Each number is 128 + 32 x the weight over its row's rms, rounded and kept within 0 to 255. Layers, rows and columns count from 0. Numbers have three digits each. The size before them is the row's rms in percent of the matrix's.

# layer 5 MLP down, 160x448, rms 0.168, rows 0-159, columns 192-255
096:183174142108096099128082184162158136097160138144121097083161106116131138114100118112117159168113063098065130101149089129132101119147115131118132107160141200105152126157138124065112088083175079
100:177098120149154127133125115113064090128135152113152126169041132100133072098123159143129156082106114101131068141094157143101137148161119109095146117141111166152111134126113177155131111121108117
102:194110115134119165134160139126121146126145157183105145169164146199140099105176146143118086145107176122090102101176126132102125141078170157123164100146097101097141104157096117110147086120082116
098:072157139067137150166141174095117148111159087136097146152099126102152141106090187090142159108094091132150094154150029152170065152088129120110172145111112145111137095096128173090092085115129143
093:177133124148173180087117117123135132143098075150165124147145140176160145066133140108134127181100114118084115121143129103076116095140190097080182100151191102099139059139099059125106126120115111
144:121164089126138135173090136160112089142156154147094175159103131153132110078088134079141143118113138162123136102134127133147171156122172110122079142118124119186142179049069142175085086112129172
090:084119161121105139148105119120169065104092058145115176134191124161086134112189148041087127151160054096129073142173129096148160188169180123064170113123170143139162146114108110101133105135066096
095:148138092093102158154167120187138123132106087162137137082164132113069147114115176122120121068139130159131129155176110097154137135177145157113125089142080105083155138135154070117191167153137150
100:116094137187127129139079139144108165091088140133139106157138107148130119134122126112160061175169127073071153135161084081135175109132099198099115182129171106072144140186135118140118156108114084
099:149095146169164146103146178150155157157078131105090169105101052199161142115075112162156144112101077097122105116067172166109103178130127155155122097108154184137114130099120113126052125119103174
102:072140165164167143147167071127153135125144156159114064115138180131163123094084176163105121102157131145121111122100054130123204126124098099110145147147130142076094116102157123069136130164039143
099:185166159060148176057148139148107109138165152173127102081099076100156113150141087142150165173107097162116046183105103111076171137052159115113111165103116154177108127096159152129140123144142162
096:146139081105157188093118096188139133122098143150148123091094127137152130139221126173130172138128139136110095079183155132152184085060110105103161144079132087082103121154148083184113086144073089
104:170157083159118147116162149137112060131085113121156105154133165159107150139102180129155151180152106195134150146151105136145092098112142131127115156142060134126149104173168131191163100175129097
100:148165096164149089124112110176136144084154148101115097155135173148080138153060162169116152206063112135133108073106148100045142085178140139161096167111155177059211137150150127158097135124167134
099:117134087138178141147195131150171139150106178173115101138120127163123131106134176113126123224147107127146126145112162187079137159138126117144093065157132147148122139065102158158154106162066146
092:127152160170102129080127090105180147172089170130129124134094104139183117099108149111135119119098106154145123086176129111149170181103115131105167104155063117107129124120137122152163168196120141
095:057118106216114056119146099139107132111154156165066128186155137112126132109169109077159188159185141155196167140125155133132109129101130103145097151176098170168093142148137169144116104043126087
099:159102132132141121150093099087139160118079105162150066148079171152145117082167191116075123169169081147128149122089147132096118206223141136114177123121151107135146120077161141170124084145139143
105:131135098109189170095159139133137105162130128036133143096072158194130129132181151167104137106113097112125106120088105138138121159149185116212093128161136100098181139144148171129083098084138068
097:130126120092173173148100127199143123146101118102154076130128106089154118090155139201153147139122110114136130136159123199125162154130136185082125131105146126155153188110150185081127185116100155
100:059150105118147106157169151121172143124122082112076127061137095140148169094138074198101138139152150156109205135157174202111101147137146090118132139082160096087080130071123100134083102177048107
102:084117061107126124139085134128112106182191070107175112159155167146137112118156121082112126149113098153113139116124063118118130074193096165103124099089126126118090086056115134097144133114073076
102:114116115150128146058111144087125143120067163138078124118124109164072098062126101141157121147087125135037134170132102156105160142161093107105142134145137149142096126110132111095241154136196181
101:149109153125080113102135118059137158103077205077157146138101069157103169156143146196120179143157135081125169122166134090087139104147119117105139071088090109111155077111095172081100125084124150
096:094157101136088123069123157110086080159123060117146118111145128116115129126089115110117218099214169106103095090133095144191176158112113178127126128096152122117164093132159130131082151131092165
100:142155139089116130135145097060106108139145145145103101048160096132140125110142094139109142136093171162158086108093107130125155113211184099124176164089063229096083134186144141132152133127144057
107:147124074094118111128183143108169097115195086138123147085161193100130108106108123050090161152106113191084173139095168167112123088121108088180160091109146085107161106132152100171140139142109127
100:086153139134089111146117137180153190185132160072108131115176132181148103124128144113117100161136122100153152179116154139105112127163109094158189136101154148156127094128165121140127054138088150
102:138156098127073170102156128189146064131093172153177135109140181106129154065141140123141145123118121077083216166173123137148119126138141116124099143128116119140152146105138175163097147079059099
099:144174112091104114064143119158146093139127117197154136164143161123146149114157168109168114061147140134120129129065137170161102109112147100124119171164218160166126051110178105165173161114133132
103:126166089114110171188107153180144137141152081158137109126123107164142098102137127137106097108102064126186123186149135051146196156146076179089098112122159150145120135149116103076154092125087088
092:085100128146090070116135151120153090092144118119088162129138098204111113109137180151112157134153109132156123125075143109121106096141129128146166147216078113114144149107176139152123100133142103
095:082121172085091112170115108162131083098189069097133130148161121090197162157135076128174119121166146064193125148136129165139151078127108095117119148164126151162102121125121096085194141117085060
097:106156161103091096111150089122111158122110145071086144133181109088119048038067121128140110100077163108160107102158103124095069172127091080132191114184090079149083140123094152153125105116119131
100:131109101082132109084141170106191111140168152085125104134097120097181137096159073066088139148128115162131118159126098121142168147146167134155139079139172080140098089111112094136137088060145145
103:098092134115147115128122103089150122158132083135143141148158159105145148088149098153125133132055122085091099134148139134100176102091103129128066125148138111123099141108087106111158177131063118
099:119139101085197134115145141140154133152099131097144094105110136157125111104140075128129137157131124126126166117160147115122114126086150131141088105115133122151080173081131071101113118106072096
105:112106105097064117111154092058151090094137138108118078138181086089173145146147145115063102108055120136195053090187151101148151123093138170167172125146136142105132075106183109163154100221124110
105:176142138145156118111178202079134139165148091108088111117101091091194138085140142087089125128129088136154166100124139152161118101143137166146101184128119103090157148130141106089133120102170155
111:081170077129167105080145064198096061125137094171214121139150134147142073132115133103157127099144098102181151112141128103122095101141076140123151114135146173085190095140138162067142057117145108
101:114178151116133162103152102116084130154146098138131140192125127143169092151126130094173116100119176153157094182141111037158148135093127133157152181168113110130158096117087130175193121138116100
096:132125090140138111133133123141174120171128153071150093140114146125120169106087120071115150103140133162076152200087072164142126130154109154104083123107084127124060170179125118164123091079175143
100:088126125162157189084095136121082136110143153175145088175137079143095139094130164116089113117104153133184178136129149127136178229133141115113139153086161137136167157093152077114112060061131151
101:099102096124159121136163161109118147092165083135151103139099065190104117194122138162141148125186129184147082174197119127173131141091197076114062148134078145142152114115146161152165068116130153
102:156163197079152135125124093092115122139116071108168119096104146173104156166116144194111107178073115092129116051141122085130109123095141200074100189141106098154158157133177163135123113131146174
104:125171152116115094063174170085177135096171113119112144156112161128065133085078130140134108155145150115127100096177111071123099107082087105157166131068092155093135134147133086094123094101201111
101:107118114091126115175076106102083192124096156113135213132154134086176155162126134119105041149190162095142124104068152140138155176121072119119164118163136144135138120142077107148104164146104106
093:124089124116124127129143116122122163073149087157157064077121131114126080121119124103079113126101082110140131082201142077141128104149128136104156125180190144124142159140072164089094149144103102
095:086167137130111108121110164084178181103070114134117139070123111151132126158121088141088157135132065078165101112124173170179107138134122113123103163128098115118118196087085143172120124193120050
092:133132176110120131112130148129160128078122136096150141183128145074128117084124104105159092113144141149109142153132187096144074104123131087125078161063104093164073133107116131174133102105144114
100:053097151098141117123146131097117097133202179138097104145105107133159156091119108131133112114164156129140081139138104126084151163131094105061113166105170089127109150146126126120179117144102133
093:146120112125075102109105084154150143098133151114159155105112175097138124084095155130073112128159146134122152164116145093163107036147117131133123163122204113132106137110171152151121175172107173
100:138084124154078123165112178132113073136124124141125107145122160165149153115076125148135179112132165121187087154164077174132082133125119095120143124062072101098151126157148156151119122142104134
094:157164127077093125091091115122114171111134067180108079161158106124154075096067114129176188094160058163058135101133129196118127118141096137114096099148101194083119216092066132086144161086130142
104:135118154086156154119157126153095092057214114113179123089106082091135133121094117093141131149115159114157107159130046150151140048191142131122072193148116149150116132106134128141090175123133144
103:146099071136116164166155162140168162125156148167123100133127125160133077109096189144151069105156188176160149084097096084128163126153150122111127148113121116148102100094160142153114133173135119
100:130098138161199202067113088123155169125103197132101125114086134134117103138104113169167101142109165122131095135091097128102135208170098076153078120073139176139168122102207086215139122077116192
092:147165119200163176117111158113139149131151140130119177124102161116114161111106160125136135079111160212125121091114118162070056161129161097139112168139151108138124178185109188145189136126110130
101:161204147162111131151126096095109131155063158149166080158115104107096199129170131108109112137040132147126159069096096072075168106088088096100084136121073158071064130111155100088177113089149120
093:163150116165144102079121148145130148132148128187079132096173095076164134119128124119095161075099102067129106119169125146136116108123153093091171147119125083065104082112116060130137085119153105
092:099102101196090124123080164134148122162113120079099162176153146137126178133164138055106155080091115117091164159150112107223072144166056142095147126120088071071086149076110140132129117108126122
100:124143123126124165142173181102154094170126122108130100129132129121117157154133153072120168066099158144192158148110092088177128115130134123087114113122192107108065132118104119140114109135143143
097:140119086119186094125151115131101168106099112123132137094147075135096145147139144095167063170186080135106114138110137172136115156134118125201078082156122134131116114196025134124158099106168128
092:127120080106098148132163148148144093168121152104095082157129132144102114120137086119142207149117159122128149177161225063147146180091088134201153131171093124131143162119189104152166070123174084
104:186090134109123147148114128121103191130091087122132110127147130070142106144157197143153161115106163134164093174079177160162084111106154150090083131076127113124157151096097142175162128153120121
096:173123187145218092119154106113142138083124197191078188163106149158178173104142082151157137125103114124106152137139137150127114151094162147147089128166119115050152117135178118120131159079148077
094:114125190114112107091054073107145161202150180114121164103060153088147147068118132140140160132111123128111031123103161159137076153163062143121129110139144166133129150154145125154173184161188130
102:085109067099167134148094124118119080132084084176142059126122130152076107100076119090107187082135165154155120107145141130123167123163136145157100103142124126111125106141120128085114200075126137
105:114078191116108062123148088145160160174171132092162082132186108151155150137112187090190154118183119121165166126145102068170102111140107129181141126137097161121179111118153142145080112196166133
099:130105154131120160059153133136137110148089100151091099142148102090082129104164126065093131056099134134140138132141162112087099148155116131130090195175173143086133181130099121168109170121100125
100:098119153180101127145087139075135121141131148133126132144132140202136151088128164081095106174142098146152159165142167178088037121146175167141055118126143161134095111137157153122117160129185129
096:151124078086154116168109193187101175174126071109120085148157150061164151118145125099138064123151109118176090102166136086086092106128141143143129056107153198150099118115142133184057056133098160
092:123067150094152101118066135205193100106124210147113120131156138146105121075086137131105142070160152113119145127156142175150157139164092097163178121127132140107120122107073139190084186133089120
118:164108197126136137141126161127133154201135156147135121076142086142146149042099110164102175147109105149098156129157100145128165115117116156084099145149131173127163155172162149133123139147133047
101:102145072160085054112129119124153084087111076158145126139119148153089122127131120148077132111189122165104166114104165170181106137112187139136112170131119109133155165113109163167047113148123153
098:177086147077211123106173109097136178149154151201156106139144118073158125153097091136072138101170092114136110172140063145201102138145130117115127110121051124166104127150115173096084145144124103
099:109152088128057094142138187099183166132139107166077151165092127171135119083097141107072062091152165157124074191127159157124119120086147090195140123128131089172113157118112131142126120132128080
099:116168132085129099125136135121173120121126142128183121129112125152129194091163173128147155107067101111131191097092084131194163095107136108089129151143136137095087117115059137079114087037182135
097:120139143138139100107138104153148116169090106102141121114119111133175165127175064125149147149125115084132174124168152126149126166111132122146108112152134133190160128121182141132114078146067116
102:198042142125147169139104110147128103089078145177075105114125103078085147166117163146122164123137150163203143113140119120136161118123185166088077146148165175111107144137128081173118152174136163
098:156104148209151134138120167161090195077157094148133119121160152097188155071153197123149103118184125113174124140135133133134102142061119107101157122108115106117106185112111120119164137190129145
110:097121121157138096054152173110122149075173125159139107159123174136093090137154172121166126124146172118127162184195040143184097156117124069136165159161137137130100042101135156163201114133172118
093:099115210065113151151126116151145116124078089112140114105078107072103097118148095144120173122120121137105188113102143108096156131186154136194087162169105119075116142154121185167116152098202129
104:120132155122105092144109139144154127108116137142128176103157152110137126118171130104128159144178141089108159144167130151186126181092122139107171059175180047116201092139205109095154163147098134
105:083066161111116141111134140142186166158047145083163122110142122120185090094121101137115105138105092146130099185091125164064096129101108048119199141171140111092108089146133164118079149077132156
098:113139140162129067118101136042162092181119116158059163167125133143104062162163107101130110107128162081111089097132068158108100174162114176124102118130118135114117099151194117173184105160129174
121:147125166119073150076095186109117143190181148108108169143081089119147145145150104108131114157128117143075145158103193118132225172097115112179161153140113146129109159129139081131144157126181048
095:067133093137129114164124072119158140158127178129078135142127100168113150130134100136145086148037126122108062115170176140064173205106130133091100147155123151115137147151151164118152102152147131
097:133054187146094057161115104129136098108089203117106060049130153141122067118092134104136141119106085156120180082138186131162107119089150155092132094104119088138117138122132130113092186110099150
093:090072111130034156112110165093117139190163079129098133093105088166120035181140107138067151114085106163110148126166125142156165126045127096088110185124125133143136151139105112135127164101168131
101:079119139157164161127126171117170139117124105110172109165130158132142180145201126128107077093111160147146137185128186177163171169127188081115029069125158193064214080116153097140149150073130098
105:101165131163101068117121126146153134138146115129071107116163112164142153114174108123134116098103195098137093082160128146119115167119115151139158159120136108096225125155129130153154179151111155
096:185156161121087103156115149167104099117148120183142104095103048130111117097178138068118075103117121141141133148134155138124087191080116115124109150106139127114096099133155159138100136121077114
098:104146124117149069122187049159133076145160113132186096129123185116131112139146148114138131086126106164093133142144113107110110083094144122119108137129121127169152060171127151096151073139129105
104:149150137109149181120045108115173155111109128160110144076112135161078134144139107109058128120142083083166139155127138149138098182137112104127165119153188177103195162071151108174082102117046121
099:185140119099114162123120132163142108148123087158166057077225135063130127020135113155173109125114156100196126143107146100155124142180044120104091143077092117109141145140119150144136112072087085
104:137117148122186098171150111131166109181119123151097133085146076102186059163133170148108123070133126118146121113116192132192107139208145129118158070111096099116139041130104083090149146118129146
094:159181119137137138159077133112088124181100088144105164073105147147107130138176113176095137162164178145067167092113145111099192195132085115067115165111127132159124140149149101131167083112098128
095:138126104153147111150121135138114132124109129098121153151128218118141176119152097106110112137159141108168090174131133112092171125136062092166124101149145137127161187091148091142079125101125129
103:139147165151125125081233087095106198140217135118110133151153119122088120140119111151193125168126027102187135126135120144110109142128133172137110105118072122130126131147101146154180138063097088
101:102133113133117166076110120131165082115108147134101112125157133127098192153107115119146162134111065130116070075172145077106083137131169101088130162130132153085119153123109064179154142157148123
101:053123139110093120084149126183164150096057097115104133126110111136186190157146097129079126166072119124141119176145044113127108113155094117170104145082137122100105113152107137188176160134116094
096:135108118083146154087143126187146124100108186118111129190122149111066094155100095141115101110115187126072126115103126118109117136092122181183094177182165099131195103107162154119150080097139144
102:121122071180121083102214092154080118093110134114119082161200137162156155122151077141149150072128129124091154143123152092126176159126090199131079207180140091089125095171068168157108124140100108
098:122152177129117127201154137105093126111134109112106179166128101146063126103143091124115108130154170164102121143080116124167151088184097165108169134104086069101125142129118087110117126110167157
095:136141142115145130165163097196170139189114093098130128120154143143129075086163058099086159102111138090192153118130129121091118151125118165130117159102095058136126138140134102130107174053109105
108:164072186151117166129110137058153115114158142085167102137206119122109114129161166105143143114135129075182144131166120093093136151106070086143155064134153104062146080136104121157102135125138046
096:208136142068168112183163126055131141137150106096168117140174149162077110062142143159154117090095133145075132182111160169113129133137130160069109106096063130163120130102111187103146131108124178
095:126203134128144101082118136116064157095109135123031170139191196162066144155194111101077090144177113118191128095135119119132135126070119113132163175174096126098128091144140130157110095123123057
106:184084175127162098140144172090164077128114095140172080136190143065146116172110120191154160072123164107151142121112051162146120108101090164122117145172133124150100087195110165130176149095138113
106:160107101105133143155044108167142140163129087098137139130130061121123146093094154136151113111136071123125162090136141136086087159190179148150055096111171145116164104134116168115098136095115051
099:113105163123102165151160135152122123159170095082158127137148099199134150187073184135073134110151105150156157159137097125125139152153108098106126124119134130115115091070122052172139073124093055
105:135150136156055076116117106093149080170158104159122088148131174172163146128128140129137109097133131167145089136165154134136147134163174107120122081124114244140074144142073178086101186138128187
097:143148101217143127123133128130159151151118129126095121178044174138160147105127107120161193096126104148104127101114083180178138168156109128174142122151125116120200091157138097117148114089174118
102:128125111124123118098076105158102119146080134105144148080063087188124166108116116178201149108108076153169189126089131159116108152140158148097128135096121180081087098120163098187099162109135089
093:156100092146145066121069181138093106071130114139114112152123157154098136113101144136115161153118093142095129132141152152128169050084099123135127052157105096081093141121118104108097124064163098
093:146134131121153124172151183121151134095175130164125184139126096138153167150159127146096154101118105155152102115166142138170161123109108157072152225183073089110116105135114082141119137095179149
098:114170128132092130172155094069122136076142092078107100149148119154099145133140140207107128157110152122106097127115101127138127112145128134089139112162117122182113130161159191182175129135139081
122:091084163106129100093154085143083145144175131172168064112132106126124116133134104154192166109175148132125145147180095133156126101132097166087174111177138136056103131165109113148135131185122099
102:171091171048142120094196183098089060144135087107156047095117124114102143095143072115184099153114109042167131152153122141103137142194106194133088132142145099149111102171116215109125108155105105
128:137143201137150124103172069147139148118105111130142131117184115142082109114144144111122114154123132091200110148174116067142148165158149190127085139155181134106171052140136144111119103125120132
091:142183158185135149115114133129170152098157134141164127142114173068113137174158130136112097142106137111128128131080121106158134108119136095127128117133157079112103120105141123158168132110074155
098:112115123099154182081113172130053166162123171177134104162063141063135112069115181101141167094145158059129166077124109121116165117142139181148074167130149170138112146097081086104161135153119126
099:134169108112220128159148099182158148111125084140112110167175182104089107104126160154190163143141184164128135102139146109121149124134101119176155142160122149151143045154212134164147118077084172
101:149112172087147134054102118170159136161159136168102153117128153089121113118204187097085103142169175178140150193120114162065177118104097104176079126134150099134156088107088111114107110147137078
092:119086131111129139072121099115164184169174165134139134177174131091053163108121132183095145162143083132157158089082107095105166156165104132071135143148140096073146132136128157108148123145113087
097:130063105112137088064167111151126228145101115137101172133075098163198098163154132111168090149088135129088193166148173068128162098104137138143105066090139142130135124145088157121149154110103131
094:103173154127101120169115112123126121142142130080116133121127147126117118093140109207103151086066135089129141114177171147146109127088080168160087096137134158073117109180160116163129095155150089
097:119188153145156021115180084142111125115137131112059122155056097120098121102131097136128178100148144146088072120138194105082149123141126135121140156169130211100110178109080114109185156154085053
091:096157132102062070135170134122114127160154174161151135119146072131148145103156091098138191219175117143152118124105111139157174137176135117119159127094096087115170121132103146111114147091059148
096:066076114096104131120118100174093202116169145084151141118150194111095163130144076152093166147185152162104135141117152140152069176148159110168194101072112142119143170183110093153089148087128123
100:084108146065108137113102135134131100114158173138142121124139129089144202107077149148074073117086150171182190125112133119143165148099093169128131115093158099105097111164133112179159160106106099
099:129108095158143141181153130111175112142102211144103095131119198137167134156161137112098152127083139107132141075096110115158097090119115174151123115151120135107154095146117133170174099145147148
099:136086100137119104151129107164088089105143089170164106106147131158115099055165148181138127140153101114163145094115123166109064111047183122162184122120148105113176058111146114105136110173069188
099:072128149138157142162145085076114104119205101151182176205108121096141172092115104107080123171093068121150099133083152092117142123140101101108105055170150131158068139147124119171150105128082145
105:075160136138094149152147153176152112109170112143118127095123105129150153121147163169171123173134179155114114096134076067138075156070115128129080124182200137127125151166181105120107108133146117
096:112188107121123167192117112163063114128137187142150105123145152157143093143146150171141182144152131134147083066093140157170140097120133115175119172114178145131146099050129131141159140158168099
096:090123169108209117134096111144138143169084119094151088142084115210154143098151154139106069124089083119165140111165135102146160127112063106159175112123155100140093155149176138111119112141132137
092:119164123085107090182137148148116161180157145115191168131176115169167157108105148109158115167106079128161120120165187139134138180150081193138109111153176143122095171110160144163153095168109090
102:124118187177121125117255064069109108086131120154137132140136127099128158130157129101122103122167115121152216150100130106164165081097109206130113167096142122131185146077160123126129143088235161
100:126164134167113107143082148167175061198182072113136120080144140183160176074070127121099098126138130141184145134104123097101165160132122172089112092148150141111106185087073123160074117091122120
096:071119110161142149170165112135177148046112151165120094114131184122113119159138094112138116130126176130113074092081143082124150158137156135092192131179141127172103116180099157139122153147093148
102:145154154107185127117112114099066129112093124126090141150144115126135102042158179142125120129147120127205101135129105146108158117080088128140106064121152137144110101116136090098104049212121110
095:118119088141054164152158116135142162096118087085170130165101164121182157132063118108189099154112141179090094113165152154137123145133179103104135100127143138120155109083088142139177114117135134
097:144103143072135110110123179124181090137139141186108191158110129102134142120125175163107118065175168158094173148121092160128124168147207076168155161122162139169085105112093131092198126137113089
101:122143095127139134117152098071071126081102089124084170049130079108137153158184110139156108126105129080155163161177084132129180114126153093135130107092123120117114106118096177080206117174137088
099:156158187157089121082117077058116202085102140099130139112126160129159132184123133103162142105110112153153164127190106139114172106169110119149151098149058118134134140158098059132066117114112128
101:153153147178132149071076132125054112110106112092081059144150114091049101127156157146142206172177082085145067122101087126142117112083090159150106055165131123156166026110075178123166130083133133
105:092110116139150118130115191151127144153128143075122133162099089118151088106121131126145139093133077184062164092089128101146176155135122118207087118150099139078137108081062147124149068150070163
107:109174035150091185148091073126123142079139155188062130144137091123093126171117071098100113139140083124159097165118166098152153162154135184073104140123125130095153148166056130120104168172133104
102:094125107075140067100148153080248139143041108173125123145100079088208052134158136131124092112135095147146106141174113149104126188148116109121153126136110143118128038125129084195138134087093100
105:168207169114141159136160121162103094067169135167112144010104103163143195136145158134105133104159109140098112181107111145141102154114129071191138129108158149117111093147106114115155074129124104
106:136146169179103101099118099155104096166151106087120110178131153140091133125110101085097103132171117133128122120119142084094153131099121112204117175190104116163117136142118104139117155219127113
096:168098113117155167117081136145121105156131164125174096081103144108114119157128155147134113122144161111137107108115142086108141119159159156105116099133096123098151101144148147102158111156097164
100:136150090172107117135108144100089155209119130096146162172144129154116107062086154111083106115057122106115163109129109212107170131107093100091117069179147162077143107132130146083106094122091096
097:091098156103147144063140132136092124147175118144126140118136155150111074107088158161152108175200118145071058153062075140133136105169140173161143096143154095106106137141132123153109107109151160
093:126113089141156179168110084164109135148145134177130088054082078101211125171145117084072085146140144104151098142127080106084098137091072152139152122138107129111122178200124156124074140123074084
092:112086141109093141068130156139149128104140183117097106115098123120106217096128121101152156129133112108114076095170096115136158072188127174149117123140122131133088140105156142145126168117055087
101:083075114154182167144060143129142154139151137152102141141103124169118094057095137109178044126094144088171179093136147189182156160110140097181145145079147087116173126116143088151160121129124150